Weights of a small transformer language model.
Size: 14 layers, width 160, 5 heads of 32, MLP 448 SwiGLU, vocabulary 2048, 4.78M parameters.
Architecture: RMSNorm before each block, tied embeddings.
Training: a variant of Muon for these matrices, 113M tokens, 7354 steps.
Each number is 128 + 24 x the weight over its row's rms, rounded and kept within 0 to 255. Layers, rows and columns count from 0. Numbers have three digits each. The size before them is the row's rms in percent of the matrix's.

# layer 7 MLP gate, 448x160, rms 0.244, rows 444-447, columns 0-159
103:105151110113126139144142127133161167096126120098127121088110139112180122073133152126113122108127155146175161111125104125158139129147092129142104143087130167082112172087147122149144130131091157131163114129134155162151112101107142142129085116089154149116121113076113121109154136118103103141139086124109146139112158141132160094098124142124134153127125131109149056116090137119103124099113129138146142057123083179127175135133111118147118118092159088138122142113098147127135146115096108
091:157093102122190120144146134163137085123147127121087169104184127125135158130134117130122122123146136141132115130147106119149105170123149061179148113179127136192159100148075122140132101136105148154111131117160139104114104114116100178131105093128124127107117143151097071157137126119138127137124146137108099106128141122130144161119126126142140132115154119139177103124098097146176175083148153136103103110118128148146095138162149122124102160125175128136108130106128129167119132148105140
095:140130155164123115126142146133162093108149155145107149119130134085119121113115132116116132131154104111139137089115129082099142137112121120127144122160204150128161176127109132092111129119120134121143130152131158158083159108107167116114116119102161124114123131164097172110094131128142171082104157141117161116117121120134158135135134135148155130107134121165129168197094132124122121076174083085130118087161155144129161078131122083139153159126116119125101157135085126121118088108123124
105:081132139114149134132126123093161158158163139159114174110165105110149092121122124137148133085191090109119129161156157054111115160098102106126133127095109130128157145154135127141128097089143122103114151118185140152144109164145159137091147116107126118125107120155113112135120137093174127146118140141163118126126126122155089100087084098130154106112144144141122150087112127150113173121096143120092089153126118085102115114155150159145117140128134108092089119124144118127107162106143111
# layer 7 MLP up, 448x160, rms 0.255, rows 444-447, columns 0-159
103:137157103148130120091148122081128152115165116097141144127140104105150090089122125140110129122145094112134119145130158133108142102138147165172146111103101130149160133149134138129132130080113116135144115084157133150147103137075116166123126109185163134149154125148117130092158111111146105135116100100134149080107160136135185126128157144116136125187133123094100124133086079150156106127127153149103119110093185178121119133108157123107167093123129127111060127137101101133116116136136132
093:094128121120106072119121128113135175085114110115122129124115131125144102132150144163111119158124133122114107131123117117113154135107129155126090100153158115108131144094145126101181121128112173143159137121117128108135161142117109138100178093194147154103085149124132128081093103157156136144123123120134137096120128141136148124145117135081091158150112099104099144097137167144131160137157192122144139134161157075118122130134145109125177123120118168060164119157102096114132113160102143
096:125091115079150095157082157116124139135119121119119135075109161156083136098146143176128131113117136096148127160111125156122121107114158135142157137129112150106158103150164123113165132127154091118135101179134149137146107119123150124093115180130117147116137119155080115113088120143148159103147113092136106137106140119139123062116113143115096131100093169116142150130127076139107098140144119114104135134087113151094096137116141157117152134153164109135142095096126183074125130116172124
112:146112122113107086137146112107109102151150128180137088105074194107120114137111169129127132116163146137117104105130169139133096102088140124115133149101140111126149165088156124118106114079105095144137159104139121121119138113124085103074150116160126156107110137108080143155131150143133139117164186174146112127155078132115137130089133135144120117134113139114110122142120120154137160144130127110116156147146138110163118159145183156147143100108107077144137151118166107099105114130100162
# layer 7 MLP down (transposed), 448x160, rms 0.167, rows 444-447, columns 0-159
104:132117126124132161108121164140143149116111115103141147118183130133134114086163123169176105122093124107104117065179154142106130111121097125098143138069104119132105135137128136120132109144142144155140132177103151114090159099142153156151160155114073134165117164146137110144094121132156145125113118092141129166176140110129130152136144149158099148150138111135107161114122109120133094131110178137140091134131096112131198092148130126087159119130130111112157124096093136105147112138127085
098:109143149088095109132145141127116123144123117091097108178154129100146160109105110133149174114155086162132109125146158113132128137146109149093164149090103163122107116148142119128112136116177115136143117099107123148089104132118152156088156142105127141117149123057112161127119156091119144096100143173145131128118096146079096145144121090120120080136122116151147160131124136138115069149128083111106126120093083107138141125111124155127113088147136111175143138113152150120168123103134078
094:116122129130160105092142136113168107108119145115168101093098174131087096110111138085158167079140138128132133110137123129116104145125180121111136125125122115112140134133127207142147137159115127119113126143131158148108155123139165142158139121096145132139127116154105133133056097119139135107122150147093124128053124085119138118094089162125122149125111146096097145121134108115067116130178118107128156138124092120137128127077107120143148154150136102111167149084119129128105118079134140
113:105092090124076112170148109171152096113111128134102151124091155135106150170184125090160115191099116109158114083129131132111120097139144137139123130129148124125140140109133114130105112133118152105127145139136125105131141092154120146103135125120156152144131143126119155148095147139112119110161118175167132113140144090127144170096150128114153174154131136121087118102133098075107088148126164115122136133146103150148163160174151125079098144104114082175124122150157162142117116129146097